config.toml
n_layer = 8
vocab_size = 8192
norm_place = "pre"
norm_eps = 1e-06
rope_base = 77300.0
attn_scale = 0.141
parallel_block = false
extras = ["gated attention", "a smear gate", "learned residual scales", "skips across layers", "capped logits"]
init_std_down = 0.0
beta2 = 0.99
dataset = "wikipedia_en"
Each number is 500 + 40 x the weight over its row's rms, rounded and kept within 0 to 999. Layers, rows and columns count from 0. Numbers have three digits each. The size before them is the row's rms in percent of the matrix's.

# up: layer 5 MLP up, 1024x256, rms 0.0783, rows 6-58, columns 0-127
# down: layer 5 MLP down (transposed), 1024x256, rms 0.0713, rows 6-57, columns 0-127
up6 122:539499477475465434558531489572455521566456519547520478470420514468469495453533533510519520439472500505475417467532530469503486501508511494544454441439485510509552420524448525601532504468553530463515505441528490475439478542534552510488525408454486495507460404485541563417477485444538508518482479540471479555525492536487507574505513507437377466524428516407432512460539488374439416514494
down6 118:570527444487497514455470468512507475540482482544469525558451536446538491485472474435529464487464468490432508475481555482516519428550472418500496459511511504484514446514513510473411590488485447482524517480525525538424648489497504515505524481501457492494458635434463542504427496513565516463430541488472475494461459549473465483540436498553553504519455449478467540517507435484488501589448
up7 098:529486465498498437465528533553534510463520466491552457486571534500520516486594538464613521524495463441420486526533536510491457411555436523517442507448406518538492505468506466507498522545552562470531515428524516523499513565429488488475517463490465506487519505447517553499517488593473521487486507451505485462498553542477512491544500480478436476540457509481460527557470521490431535474501
down7 102:497479499499565464462524486507554461519508463458547434494558533512519548499455521567483558488574459479459536527444494528513424555535468600479463490490537494551487564429496540469489493448492537496460497541523443466488510479474474506475469519549470484554516655555567439538476564553495400506512491462479431492393469481532503501513439557519437456464525468525557516564486542515471475458574
up8 097:511526536489435463513437467451447476521468456477513520496449444501512457475474484528455515491450442474416474507514461546454546499501426484463507456518480473495540542410439460606509479479424534504515494520518514487514496615506490526526528500491408491496458528460468508490421506500510509524465526487463549481502529496529506510467475457515458466502419496504537479530529473481437471451449
down8 096:461467446499529602516473508480543476501473541535384499510495508490446516527508564422485491535471489465465528539513453484501470443490494488514523514484513468549495493520479429495496519506516518492490530514569493493488563500487491480476509542489513521508484617434457458548535499514496486486458475506409527452567523434525499509408373447580513503453474517511431627551535536464485469505546
up9 091:470516500487543440545489463531502498558569537508526529502434452536488544425465510505492422476459449552532487528499526492484495457486488507492492427452433441582558520480536511491441530480500587513537453540582481535508553480518435529491612513434450451575544572432513502502423545521511512509547529495507497514489523524509516483508520490527490525529442545567450492523501475520545524526488
down9 096:493493487519480504600505576471508512485446527537529455439534496510434518533542491511465557520490468458528483508543508503468454496478509503524506484485563526456495438522484489527545480478549477494514542494478432489479406519450523525513449512533559518467522483554504520478526481493462510515467504511558431514585498461525512440473546489515451499495466523471475471483513487502508400364538
up10 102:510512520547503445496522565487456525466506474538508512469541469478491415474491512503536472494453424479540480582484504512497535538499400546514480449506484468544481547489512424524504554507472460452486503506515486497481468589458545552440478514554484482507484537416520507502454446529483427442538531372475526508508479540422533474505599497512433490496497502475460475439425424483558430467424
down10 105:503511529490563565512470495471511521533546483482501541476501484499498508440388520513487553528518567492454559556523512501469518515516500486445460476460514468447486530557506494473528559452409482493507523459480579543547441531492553523479474500530502472480530447490474482477547557449473455522488460470436488581446436469538548473466563495509617547485471533494522457494532442478505535457435
up11 095:526575499532480455472455496471502453496487521486504487543512520547463564483523490543472506503502554473533444493493504466505478561514547487495517566544387515511550513539437406587502477469506494511533522490462471501496520608491503507521519469501518544478509537411460600506444466566543470566545435433552429477463438484455519475467493520519432540485506555455552535501424495477441480465489
down11 100:498548541481506489446483492587557511500462463446570469543520450492475480537545435524490439540581556512524518527427483444498481530491506486471452476482492382461496426492554464517409526518455514535482517486488557486524498487498557440420504559485515477488462540561476448495491468513478553493477525467459503530491559504508547562490439477464524519439523443471559524486509502515427523486471
up12 100:462539479507462463539468477477482467542562578545473526487422507500466425520581549478491496480426438536480504533584539488516457498540571551521512409560457477534536442453506474508529515431574500452484516475481476478512486515473479503547548516462481485552449459496497473436464537474495452512572522506416592523593561547473520478502491521548443479467440605522482446440493538448519409473519
down12 095:497541470485484511439543466517531418524492516421446531533503499567511537475502512467481517501466472484539534462420488490544524434568498460494587486451508586565516549525491560557450504501452494550524498462550543544485591531488502501469570572504471524460486536450500533480459487540521445522473513463508531520518504512440432533516456494504493482497596406404568500506481461471434543497557
up13 103:530514535475490445487473522509464528511481518461507522517479490510450459500563473522562507488495461501566446550596544518517522502500538448471481525522535556530502477489579491544474467498523519454529526489502479478431467513502459512495466437497516565501517499429488535451480390543570540555505467406550468572528491589406543549546486536515485515509479509503510458526432481519554565452516
down13 106:554544450524538544467500464455476418503480547505473450496499455516578457536523525477457551442484529455489533457488549456514548492502462509537499495526488541478608485518460559580490520503498546478551552534558532545466487555518532444558560550528577570480458476464511466551547456480477487446607503462476494570503515484504471542437537462502585484522532518478529520446572491447535503474513
up14 104:491525548479490527499430531511578495454440485545460505524494421599485426497522514428551499507420477486503463444478474545519515400439531470448526439482446567513512497500463494528571479504583552531548549477465511461466405501458523535521516498512499472549527437509481537451504340509488528498449489545484474586499477512512498521498538490483425438496471516458554512502497499493461531440490
down14 097:521571560529483505428497529558478495396519534578510470540536531566493422487518481495458481510483460519519526493476519559515503453458485504472447505454518544473508532515450502442562466572589499485475579537494522430560517541488450438472460430477517551556530558635457476514577547543492544529536533495441538533519539550492479508513454473496459443469520508571524550508507502541461546556484
up15 112:587516509541495518468521493527524533541454421491496509474449491450469515433486548527507496522579507496488465488519481543446438524502501432453503505564401483600484453559418517523497471523497448529555468442467472574469467513554529521491527504509532482500540450400434528477460520526523496453522540498464479481508505500526571505586479506561499439479526492505478485485525460521519497469502
down15 111:567504452507432498480471524505505432552502558479432484543457490443450512478532481418442483490525521476481493508492529500489483500469465528538437435476542509499463603407530573449484484547488454446572506514513501428480503498557593437525577519528499496521469524503471489564503470496548469543476435505469459453460533493552516453595473513520570536493481494531504464527467481465462566491513
up16 092:545585588499499467557528426563507536488442480517523497420507491487417531460521522448563501461470388557481405484508505477523520477535519507563495457474504491468538555507495497591509494509479494461440468440544536459511489518513445507469539483530436477505545516494470539440475497550413465491448504546451527563538473536541509515520508459553428508551467523449494501497486479434519497502514
down16 092:486497451478461441513496551493512511518514486556468556543496451522474513443553499500479528517475507473501466501459473547487534468444499457427502541408479420504452483525559596512535519503506506479444576521484461472508458495520538450498448542505541524477471453488516489455515434515429500479579521577553497550528511462524541551577558446537468540494492537502549460612473566546552492444585
up17 105:502479516477481463566514507486540490568437455475524503511520538487537514518522511553527465510507480460434476511490518477498576465523487466464546531452540437504536412498560423488503491476444499427503522434479570475459511467535503501441561538467467512491478466497423483429487452479586489447491548478514541496472516557440477505504592464466474448512476509455515493565525422525499454487506
down17 104:508449539465529515546548523461509466536573570576550548522522576532461473572617518507494487588481506534462490461480442492408496481520566462498483443545565552391498484535510497443494470538492564461523449440543462499530464521489486483478487454494489466535457551558502442518557485502544509496515549554546484418487519494487492450543518524524496492487469537538501477432486452526468509444475
up18 098:483623471463521384523507531541525455480577438496491453506525481478480560472507514542497522532461587483475489578508530500480473452507532431454474490481434451513495615476516434556507507502534553386568515505491483540526460531454432524539552440542517567574486494460514577573506548569451494453503554465491509512462524506481574500497476491491425492470465441499506498545449445493521540482476
down18 099:479453575498561516555539513430555547494561514528514531451464475463512405474540501465504564524411425464565534481553519451500443434508603458588551556477474527443589522435536456496523573493465500528562431512559481535529452509468521442495506442495539508483521591505501472532491501509474479472496522476466547386494501470459500520465525497436516499465569555473468484537491462497499495455569
up19 086:455532488529470499499430429554480369499520456524509521470504477579468449512556539455553485532541518527467556489527501474514550530473459522422512548521550477532546463471552469470580512494542488507486494493470531461513422588496549491438512534469499464490479442519543490527550565541477488464446490469501500452556502488467460470523511498513481510587473475473554551459534543464438510516465
down19 088:554438572583474476463480513549488520527478497515473456489514478522547362527456468506496472606543535478486504564529510488512512492548522505465484538517494540484419492485527568536513503521492430547557477545551451459428512451486468523423492535527449440449449546528548522535511545494401433504497502539509429485501498545529543469619488571499436551466465488510477530432531502466531552487512
up20 102:472462465480525492498461468441504536475543487450465519565526483575393467481513518578568485485488419505517538438570556499441503469496580488437525468540490584480492501516477556526468541506515563491511480515420507561524400527501476525473533523526495562515543486451506452522521517487495499513517495493470516475517465479485512517513498465434494532486521534488458498544402472495434534520479
down20 099:456468581535452537528487481488504544503551504489497536600422507446422492499495464516577510542553472570441539520591510469490447456446566507480515527527458462523513420528527507536470513444480508498430526533550534514471502462486541499472466542486493484547496511512509487521492535472506386472453524468476461487502487563550492422568431428492540587452601394515477532478501453516447470471458
up21 105:489547508480411461495513507513493516475533537501456480492504411483490502544518484516492527504483522518532525554519474515498470511479499538503486481456479473527539468501498535584492419501464451519626538528477605528488453544470483483470521536466527585526492522485493518470491509530533606491445493482437532499533511570585504442527478481529502459514463429504518444484451513507415526464542
down21 101:494556526536487512507581514456493456525462605443501474450523533498514482512487458476478552484534562504582494460438424449466512461518458541494583517451562464478414508460440535442549433526438543572491501527472546454474462447464467508554461513486423491525523443611529475468492506523514490446479558560515527593489536492540500522535523461480568459537550459520419534473599447457456455449523
up22 103:493510470513500497492547537472537462483426433533490514612474487493440483433542588570492556481504466510534527545536525524500553447556483554441446503426510440506486528502487413509510479538459530470547529445534539501459469513469518479430566535470412440558476454503454472523555502548521544487429496500512509556548492519487515545548587565511510493479496440494455422486499519515486452566471
down22 100:519456497523454502549550509464525432450461587546525473506515519537524479480521559481538538475533457486470532484515501454469499474480442439496508509455476522423478446491562490485535422507475501564514567502495513461521492416505601465495501509511539488447460432421515521508489454560474507488473531474481481515507553464475489557437615462431563525528538491478462551488512510451495475524512
up23 114:504516488469453388514473514509529476538467458499488514522537497570452485490491516424529489430398498574448500471491540483510536547512481527510512464475485486560549500520501537479473515552496572455506543475549469460522503441474511532552560494518494528462535447509448494453455478541511542492495449516518490545598510485491537522475498582512413509507479507505395490546470437473402483518412
down23 108:447513509481480499557516545468581413472480489496435408567501517520415495461505469479415510498549512502483511509511538475531525478504475518518457434523505510490559450534494477501443544504574470445486634478572519509433508524548535467515512533497460520484470510494487508478525530499481479528593517497479498484479461550594445482549480457513464482508437484529539454536539502574505562527492
up24 106:559504541546483533492537511504463552473472449455508512518527437455487438422477552495497501517568510472528477469485477506527453491557495416448475459478465514479487497526453524526520475466517554517488485446499446510534479535497491488437471488547465515573504509497524473496538441494424473496479426498485587561546507481589517502548513457458444541513472517443576509534542578524536535422513
down24 105:451461506470527495533508517472534461472479453421529466422540538484460466474460489453519471439512452553504519495548520485516460474535520570511545487379476568435528551618413538444478517473468461520455453536454542485576599528530433547504507474444539443541474524557547530527550514521584490477453537489493435422466448515535458480538560442507482527563585489548467542562478471526532461477505
up25 105:509517515473507533533532508527529434471438515541454519505444488460401460505513539543474515526500479525475400514541508505511458447482526479508446457447496501611446504500537481457481494512486522408548472437496497488552505489478538529562537507500454487495452412509466622426511519555477547470532457504468560438479481521443485444484516500517509434553448481532436497585492530514478506567513
down25 103:529525512500405456478553471498514546558429570502478504494507507503490596433527433517475504449485446471508574538474553439521419471490457478485496537463494416408518494575534568576534536473487519538512622493520476468512461536402537495501501526526462486521447531575504503531503475537519484461557547563557539492433406459470473472501528460500515487449503507512571520529561518474498512551480
up26 094:535561566572486449508473493531536508438481515491533506490482516459515516511462462557432531533511491564415418525529512540520512533502496530487476519517485538481571507586496442531466448482555539465524536438486544503437483614460517568461494487444526453508501529404508521457491447482496476543501534504496496563544445546519459522484536536514482550473424563446496444527485450519515492458459
down26 095:557549509525604562438475455524471403525481545482426438464561535549529509515527480534519490498509543519518490462455578440497559520545545469499435468508437582450437553483465484532395535517556446491451491503518465443488585501484550419494539544535506480530515585480419468550511500460469445538509511520495509448519582519473500539543436540515517461416447440543503514474490468488442550489463
up27 097:515542437541460537550432436496487456432527515501487490528531456447525497520497513485516520454450474454469537526551490521410512464542450478345481477423555398470500537542461496555552536546515500514530525538508526518508487488559566559507511500438451485568507448411443464504449558470538510528502512505515498517504451555530499491486490418470498494487525508502463486517481501453443480498530
down27 094:535515528468512524503497435453530462525527509465454503505589538542444468482452510502501456440451440504572526486480563430576493461521503533524498504521531523473552488540503503507452510605475511460562462547524444484494610535495502504484580453504458517481515477426495481567484446469539461505531461518503487468539525476526402540553533533502528470469499507494499525462509492533498489466483
up28 101:511504503474485485515490547453569478559481507443567495562469447489514527487545504518550457517514525476522495537474473488452531427545458500531538562528516528496560477494480468585544575512486574528543537490508555511462503572482494515445496499470518552488470479417434540476508454541506408440535554417437565480562506503453465460477555507485483471519501519427499520529533478538457530419470
down28 101:534464530453522497469537488415562551452503431551501477538518490507432458476525572540524551545470514501496490485480512505512499490477512482521561377470423444544493484555408519446604415521529497557452446509470477525506453434554484519586504490463513480461547416493544514566454463402485503504500455514523538509531532527482534454451517517518487517503474526486485475489500508534491513438555
up29 109:524523510471505474501549529523478470480409534536474534483500450529474452488533505478510534499421461515424488446475495513459551539470460495462481491425468459582521528496512537573542545510497501459511547498509552495494431533540589456516438450465456542492593431535540482554520446499396530502480477464548472539542420552421492559499490493509482562514479558481496490464522477494462467486431
down29 107:463569555493405435515491509488466529519481417453537471504539557526514540427484472591430452449468519482499527477455446464515477490482519468462509552552464476529516435427544458559403480493499454503458500524581527446471474446512504535461494540541489518427471455570482526499535466465467504515494590490471483478526482506479524446538505439504429466580456488506545519531505506446497477548487
up30 115:502478532553482496524496498599476501476482491459517496538525432474508473474453542519530509487454498481450527560438586499557502473454599463529502453512573420458531470469491511531437528537503513561572513509569514484493485482448472484427476474472531478542496564474515472476505480409485459559483435443473529428485528548466488491498528412460477527422415566542497404555515500545478432543520
down30 109:432570527501539473494503519489512535501494538537453534514582483557454543502474615503581522466445502476549539520469562538408477518460441550516557541489515512479493531472468577469512561494520503539494542506534474533393433506500551519518532486452499558481543507426467546483554514488512509468450522509495500512455495446552543452435507502505519578461509508510515521488438523473592513506526
up31 109:555482542516477501568485444532460489449502529503489523525518470545506467517582454506466501509552529435487523482490484554440590482482490496499540485513444504534510466474490511504588471526547452435564540528478541590444422495495509528485467496413521551552542455514487467511499469489499536499463469521515463495479510475449588567547470497479515502541485523555500497505484516462447448405506
down31 109:429507528467547443534510467516453494474529478479473481452515520543554531494471503487485502464459479418515574523390542531482505462521501465471559494527490478561524453508483464506496477459532447511487510531569497505432486510537535529495519476456587527526493424536522520426517502529604490455515513441514517580496539504507446391524471470562439458449538467464445490591560505516499484531512
up32 112:490496556470512489479461556557515506449531454505477558536486538442460492480559556565520419525524496503403491493472558498481504446500483516453449549512424433528445500535511524518541477540409441548469571528511446476527466481542520577483505537496494508492499485496470467456554527556578452557496473532459481485503454534478487480458539574550492540529521452477422482489424480471461451482529
down32 106:397472583460550509528555514538492442452517476489587576556579495561566497496476393434516514432549523574524537489487567466435453449512462523530465533542492547531528502441461489496551467516502490511507555492529494458497536451524438533512498533438540532471504542569547467536473528465560484493499437520523496469554473540530455474448542515482515489501531522469530461499522449433475497503530
up33 107:501537482512469467511449509551445475524452509485494485516518464552550435475587474454489501466482431564485489476525525583508529514516587483519510474510495528593485504495419527523558528539596465537533521499533500468523459530462470476438489461504487557531526459491462468466498468506510547537428508516512500451482427508517484476517593443549473556494484547549523394512427460512432441551529
down33 099:473538543467531555500525535500517474481548500479514556534576495508483513404493403510514488476493505566514508515553522491451498570429547496464581485509535474552521489512513492483521513410456508468482536472522536461521529555509503506487468466494512462474530445523522518490516501582545484501436464520454556518449528453480423517465455419531521454527513461479522462475494531494456427519542
up34 099:546492504476466429427545532547524452540468425475490514525478509490543407494543564525470514509424501496456504495493553498482440494500502474540478497523500457515553502519424485566494456489458510459521513488492450564450505486465473526449476496478522591539527512421441551557496489562517576519518509490495550588432496485483596500463501535483483505483531489507411462509476488451441501519505
down34 100:573516487424455528527439548505465462523456430444439503511508509494537499512473485466494530440514516508506424538518494503594558423528476483494556445522566564547487481509478509524485505453436410540509509505495456443493478495509526511475569577511448500497490652487539500500482546489472517509488474509534496492522567477523505522534503518472477499457402504522514451458480447463525487503495
up35 107:518512504477419464508486484516522459540525473491468572502509446428435509419510463461462430386508455436465459457525599469474510480526491469476538486475436488563504505535493509491483492512531511524553491515524538570463499463491477454443492441477483475487494527496517536506516496462538572537468480488554501503538469466498557475492515463534510410499457482525464453544490485485541507423497
down35 110:441508498476573524450540499510533560494537508463484504522425494419405441466499444450506477530545478460543461530459534475469514517531516533545465573431484474521487599533534467497479560490521557509455450474468486535493479516548498493531498552487505558452462482472481482534521479483421542530437435492511518432514540561400512483440459443505486556437477470532515474441485517553533480499565
up36 114:466569488480499511483430545523519489446576403567540520490521464552486486437565483470499510493463496502519511555511497556531463442505536490437500501404446447531482514511480447486546512535488545489497564520490500515505455447493513482487520495469448568488501550515442418518524505588536490586487489499495507524454463495521471489576516522524480467391494517494488495635484500522474444458453
down36 105:530474494479466485466489528566466487438454403423521506539570486536501489518552479517520488440525504464524467501485493440517532488521512450469551489569501560490543396492484458412477491533532442523545413512585516492501469486503490553511538530486535528474514532602514449497450450526506511504439518469512498555486493486432488498459520506553510543497554478520577528495465476506471487461484
up37 093:542508497487443523536481405522501535499560450543505504415472473457462443464484488514482506531568444470503498561500429519486472543519498528510446431521475419515490517608462513522492453564557577576477486439479468562452507551461572520430562477539464541536503519464507441422453506486527461487551496495536565566524515538524480524466532495506429458494492508470565446524531551528537484451502
down37 095:525447419486472548489493483512514532500537388478539497450556450495440507436471479519465519512486450501515543460404512540473440423489441523405497535583441556479466548498485486491457444524528451488558526489476479472498542440543493495591473538446487468480476604583544568496559521554495551478455489486527459547451486540507566541472471508466376475501532457448499521526472501447471528500492
up38 107:517519447549495434482484535442510466438519483480535476553509429561500531469496519428460517431496498546501464486553488470453508503546468443446514396453413545530501479578542469515515417594545486513512485442512560500474489552414558522476496491449516470554518501482500546561482528525489488460517472492514472514448517513526543564532530483509438473506413501479484425559497536524439480410509
down38 107:458581562497468538470556531500486501488493479547501523470592516536507488561582449554500497519512475488532538496577515508435509461485535467505484490463556437593460500510501457552422473443534461527543476485508465474513461523459522502517463490564519484428505473375501453520472434553486494420474558504518466511499467463539534478453533499529488533490490538602475514477509505562431499536512
up39 109:507500544518450496488490492482521552401465456490516480494516481471481516527531476510568453514488492540533429478514548528482487506433575467508507492438495532517451459572469520601583410501533584460563503442510525509422433535502531555500560481507453479528536476498451542435463407432454474510519514502492499518494449519498501498555511540516466414514477529430431503493512544500414481393482
down39 106:500446501497496508529561518502573469474495476495524497534478515455491482511492520508550489438555501532522501445472484530543499453457522457545525473440504460524543445588436487574524411527456524549588531475488539511434536500507459517467555461558500538528457547477535525544473470505485431452524489478494540473525552592442523479567473504523516457536527481542514403525494476536550561483498
up40 096:566521417508497475539507448517534511513525484523494526454468463548526514495576511520562487513509462516570460516497473500511590530503528488542537464524540480554510499506520529533518558482510504556506515531488572454476512510401487572495549521507457518492530468477461536434509496520543484507462511464540506529561503493518472474479526527604462508553437476521500492554480489483530577491547
down40 100:479533552409493521476560463498483513498496522485443539527478535442513483461506554428546481515401500466477495457494508563557490495569490529515507502501503491469470501506462450546485547540573484482491479465544469513501609530525535500499505489479613516526520412636500518499458516521475516444494551513437492481480453563443503454526462496451465435488548462506483471570521478461521452510582
up41 099:487463525513466521499491536494619539528502497435510490500444477547502503424550528490567475513511439488503573507487447502546554418477496531475435505501502449581507452484497471577514506496515507452595523458546508547478504522551527512421494482495505550551484505409481554469481523479520462444470485518505550568533463526482516484560536493456474490537530493414523518510478482501523459449452
down41 105:525534506563452434510481485501521558522495452426447516456517531492530544450518537442553493445495453466549508483560483503508541466534494509493494473474458490524474528494497524412510548492574517460543506510537571511508520499451556483454503466502451558480566537430545541409494537448487481491485523471509551489450456474491582496468410463483632468539545407533469479521482537440475451492535
up42 089:501451510523481444533518504532526454483539483475533518460473439470480451427564482544518534496487454541533464545508505545514501564471588542497541509564481491604557470545479498500503466510460433576537530546544592554409478495549482465457535533499497562565505471448470425457455566513526452476494512433482512469505513555528477462514553478563482488499464499497531494476494464472440498519539
down42 089:456461529469546499480518574512537523521474556532508553544508573413522504531535445388384520484485514459492458475546553479531508463505496518531437473540491440502498521454493520540492462481511498447503410485447469564493504382463452470512458551486560446445450563485519486485487477522525507542380509508494543578485494550554536446424531495523528478443558503471490560522492474472535522491520
up43 108:562561466451509457526503571450607442496437511483556553511482532482522529483556516526458520510523527435463472474512521549496467485544494505491547415485528471562532501551528490599480516509485541505564550469424489492448477599495541504482503466457505514490545484473484507498550381555503545477534517469503561561551489485449519576596499454519505468496472471425491444500507455544508443454533
down43 108:434507504574448475487486518523538578465510539496530489525501536474472454538457600556509496498545522472540519446457485471451503497496553482553485488522520501573465559519512493505548513548507428534533527542476546442549592509529386527563512502473566490461525436472546489423568551432441417405561471525512418495526513555500484448530500540502520551517508498463462478469473582496508532441413
up44 111:539468506505473469533493460537531520462514497509510455503501481507468540517503458492581578504494443556463468432504531536497514460485576495432455488579530531508562444514457441519540536484501491525543546525458497483514504478483446509503531497487488497472457509466478509476568506508496503537524561482488537537451474499466485427490488428470464449469496467467491459599510433534439413513447
down44 114:497485515492526582548526534490479458495523572525483459611474442512545531481456581506459492555542500510541633538498507540521522519467511499506545412542514478500520431483537499454489565479513523549458421498499421459469461435503498577532485537466553578494510510530479449483466532537472495421507501505507434535427474586467503479566456601501468476532431527537505506487506554535498566448526
up45 100:491554508442453552502451544469542437551448525477484474475447513517496511453551496509550504528524447529515418457532578498485518469495498535437504462489538550505472476525511511475519477405458511450508473444498500444533454486423496470441554522482435523460490455433496490431541474490519571540452524510470523521543491467507483531517581530547452533587395575453452529486485497464546513456444
down45 100:494565522455434524485546558510581503554460580507471508504456579554451454570492510431470467450476483423537539546482491537491522518492538508474480478487557499452516486550464550527478526497536535477557472478515564441539456483512465517512537517537537484454512400473473482482467451538526487510541561511581607527500441544527466471490526537524461457424492434501587526415503539523451518419439
up46 104:504526492538485439423527513476527452476470473570503427488532426494440455534551497512556533541534517495538474611420531455488509442456511528499535504536463461518484545493432427578464493526515549500551475473465514509541496504479508598480499513445510492550511485457465521453474477556554501475503428461531556533457433505471521453557488472515505544524367449472480511476520493426523517523439
down46 102:454558478459447531481463506499474429493494589523596478541495460524514473493507487410519498462483470546511433532530509482538424595485550507526480507501532567469504527496451561544478451514522502538467564503504469461553561520511475539478501509420458450476515577438491512510462516530614566493508481511528561497527544496440487502487458461488529548498396526402468522507478534483489545525428
up47 094:549528594427479478507448534559506470508511450518512467531486495522427486516553567502458560512491523486492535519523511476383456520542522461521458505495515547522459479495498487570528491419478429475519480549548427542508417607527582526531494500474485581498513501464477559479519564518494517493555528455569540434555535531433579418508494486454504513512508495551576502542446507507511566482513
down47 094:443500540466549499548547496461574463554495556466413475487552504534506467464494516478491450441463540438567510461493519444534507525504429486463518453421442472526503510548465468482521444510524515533487490466487499495463439420475498525508444494513514442486549492487482526528521448445529430494550465459574494474458457491522584511458527515555439535498527567541493526492540489574519570447558
up48 094:481522559484454463523520580537436432525508439512448568585481459505522466550541559475543472558487501508402455511518538524532524507595477491490385475548510517545483483488429473497468512591540465505502477550491512498520492559513493564507462482423500543518490469520493509499470474464546472500461448475485546562545485577537564500461481464513509373476518536449517405489534516504488467461514
down48 091:504493493480395504472417493492474523510411506557509529539470484496496506543508504512488461486466577579449466507565510469539481531512424485468496478517508449500518553542538485448470473507558537529457494488453552560529557541521497518587420508465514424559478485551480539546528429532506522505557437538450474530507500449501497519586498487504484538482479544567502509498432531551557486466493
up49 103:510563510462465498517467488448503471494570526486469553500445521545502416497551545480518490459497427448554540511501467572460521448458537553525464427494573542495507469476501553496545523485530478461532521485443511567450424511414533555516528510407534549511542460475429499470506470557565499529462458533460529489440499518442523530529552493527496526474498563467496379499492469457441468474499
down49 100:495507528526551474491523515459498604530449501489486509460555560507483483516464513493483468551528473474540499507452461566476532552462429527510528462497509537518541475466508563449568492484559579513507484502498501460470447443537549452513458494515545452468543454414497570549517439465513520547438467494462446505530505517517431472541517476556558502506580473448479550522463506486555537443474
up50 041:554517460518489446502437482487483510526497469534471521508487451501484500454570514513549516492446494516517455479491431583469552484586486460446512502496454489568510514494455479536498460483456509479530475483492537514445461513463514586523519480497459554571573430443422493494482463509532572496483490406397488552509434556499553536507574532496390490501477512491497438522441526501408474463501
down50 033:532384511512494493487488509486468547456501454563501533484556522549459506493525533532490467431543562474457435509507539546508495550499518548514486440453547531565536597532463505455473560541530506514552437460503470525476537452554530542564558456504517533533508497547466536457535505491507496514505464510490487565496449544526566458435571453532520551546530520516429476443470526463467436487557
up51 099:488502474596504492454527540519523472430538470520471446488507443512538527482518522419474467500501461471549475434479440502477507513580498500485521454521530534504486507566551482513490573548591462477550543405583508518476455490441501523509482485483519455508485507492445487435514541500525476474470509477504478550488541508488490441536466490508506510494466496569557447530496481500532570500480
down51 103:530536458433515514475525521474508563492477517471476519509519559457520527519518507468527513466529467483500492534512436547480416408451482428471556498585499492477466497420475436487472489470517505470568479435545505613442530444458479492422517426430514426500538518517467514487530479506453515457509538533471499524475497557428489548448486556554459509505499439536500495562466510497465458519475
up52 105:513493470506470488474473477546544495512507501531540483519418486552521548472473552502526479433511422439503512477570452495475454479528548460526477551475436521502503485465553440518495569533433470577565572514584517523495516488503473553508583507472390430609529473462432542463475488507564493473531530486478495442513491480489529473494487494517484515585502575529463544484489499493525513504516
down52 101:526537557469443506519542463557530514532533491521497490527497545528551461506515531418509531477468551517504517472527529467518486452584553441559512527458506541544533488430496490410427577476552508497504501495440463455552680530477474527495545454503491459519576475398494515547451500506453524553490510410515533502553459480455523465445486555506491470534551495566549486467496512488495500548488
up53 086:511530501508468541468562544480535401543523508465568493549533456506476439530488497514486547481466501512473501438509479524518511456543504466426513512473522490501447481495524512517492523475428472581440492451561466494449521503440486469422513403453508512534508527492527442474510451490484517522520554532566474542493501587483501559482539468518452387543495480497473462554454529451534474463458
down53 094:535478462492456387523476467486405527515494498483510535482588509499458435508587531504454532447527514455417436516461480427527521539497542523473525528472468487469518498419557509503483414438530487492474479501496507501475525484494453517515441478537479479529458514457537548498499519446509513523470455456466557469528529446539507537598488517503414465457483535472503603506462506501481453462473
up54 103:517469533461503499485493515546498514464414458478501636457476484482477538416482481555524576450522495503431534498525500535462466514523498513492504485472464582558496499573519533545470497566507521499520446494590525551465495512468440509395523485553448513523522463530493548482509502505490498517479474499499560591529534564510518589590489487475452408527539465481508455507494453482544482414506
down54 100:434562502467471509478526468451456424493522536449534586512506507532574517470526486520500543520564535488548512557464527451505534447530559535520500528439458556522428503505521527520550552445514575520496443535519478479531492626534479501483563473531495519576451394550477501497520460480397542518624474504489505566424481470473480591479551474559511547488494507494598532511561503550496506470513
up55 095:538465455500527511476476456567488481544480572512502513492450444480539528462565563534497536505529474494454450485541496580411452395498436476522455453417506391531528493514493517593527524522533527498539472514487528522464507474493550455446498468507521536539533469473536503475498519492519517481503493509485458552503446581545526535550512429525449500552483536470431471514480485505490457485552
down55 090:514513447491476556483478496484522432522537476499474461561511543532492493449509465507460451503500537438478533518474511403485445475529430462450533511479564484457496468531563470556406498503483450530561540428516530488417562532513519533472506562554452496566441658383441532503496527514541493481488522481522501443458517471443477521492396450538491473547466419521499533513472438438486542496455
up56 101:508525561514493516510512494465429530445474533515498568554513437574468524516544478491491527496479479429512561514460492586520506480556486484504509506508389511492481514490543534462473547468466466545476498456525434499488501468431568548516513507507537571550509494539478441482445413469487453451470473511507502500470496576473510522476502434487507502416537570436513433534437505480518409552517
down56 102:513443561492455483527531499466508551521508607513413545558504490558517494509529500473505505559462437473519519522485442479420540542448525509491507472552531464488521517468468547443507461437500523529507534521501482572540490445516518539465513480489508467463427535504564508480475480424475441500527496489497424470453516426513550399504564495460490618503498459493492551455559500489507478480504
up57 100:520486493501427477483533497569480515511512411521455505473527514509466513452541528474475561463468517396469503566535441603443482525449496579563459521480509445521531534488503442573509511515451523529487489534479595500452483554543503524516536517416424499521517500488515512479496553507508556549487585520456514494519467532502515455520548492551477561523500501498580507509530509567504521512499
down57 097:463518513558560543503561522525508563447557502537481523524571533471456510502510528494407548413486516508483498585552539527477436541505457517391499544492503385473526438451450468499579437532489493502499433573489530452541450453490477457465520459543511478518467463504539478524490449485462400459505516520479554456599511428532511477477500502510438534460484485488467470535542485527520471520538
up58 114:577547510480449492529464526477473470486512504535504548487487394499534517388507596555479523448475567556490442453494491510467536532491446463440401442473521465513504457433493508537552549502450630515549527502534503548505509505508497494493474500489485462533514510475502539495517516496465490483521496457509517516477503488530507532590536519480456505502458559477520527529523560463466493516469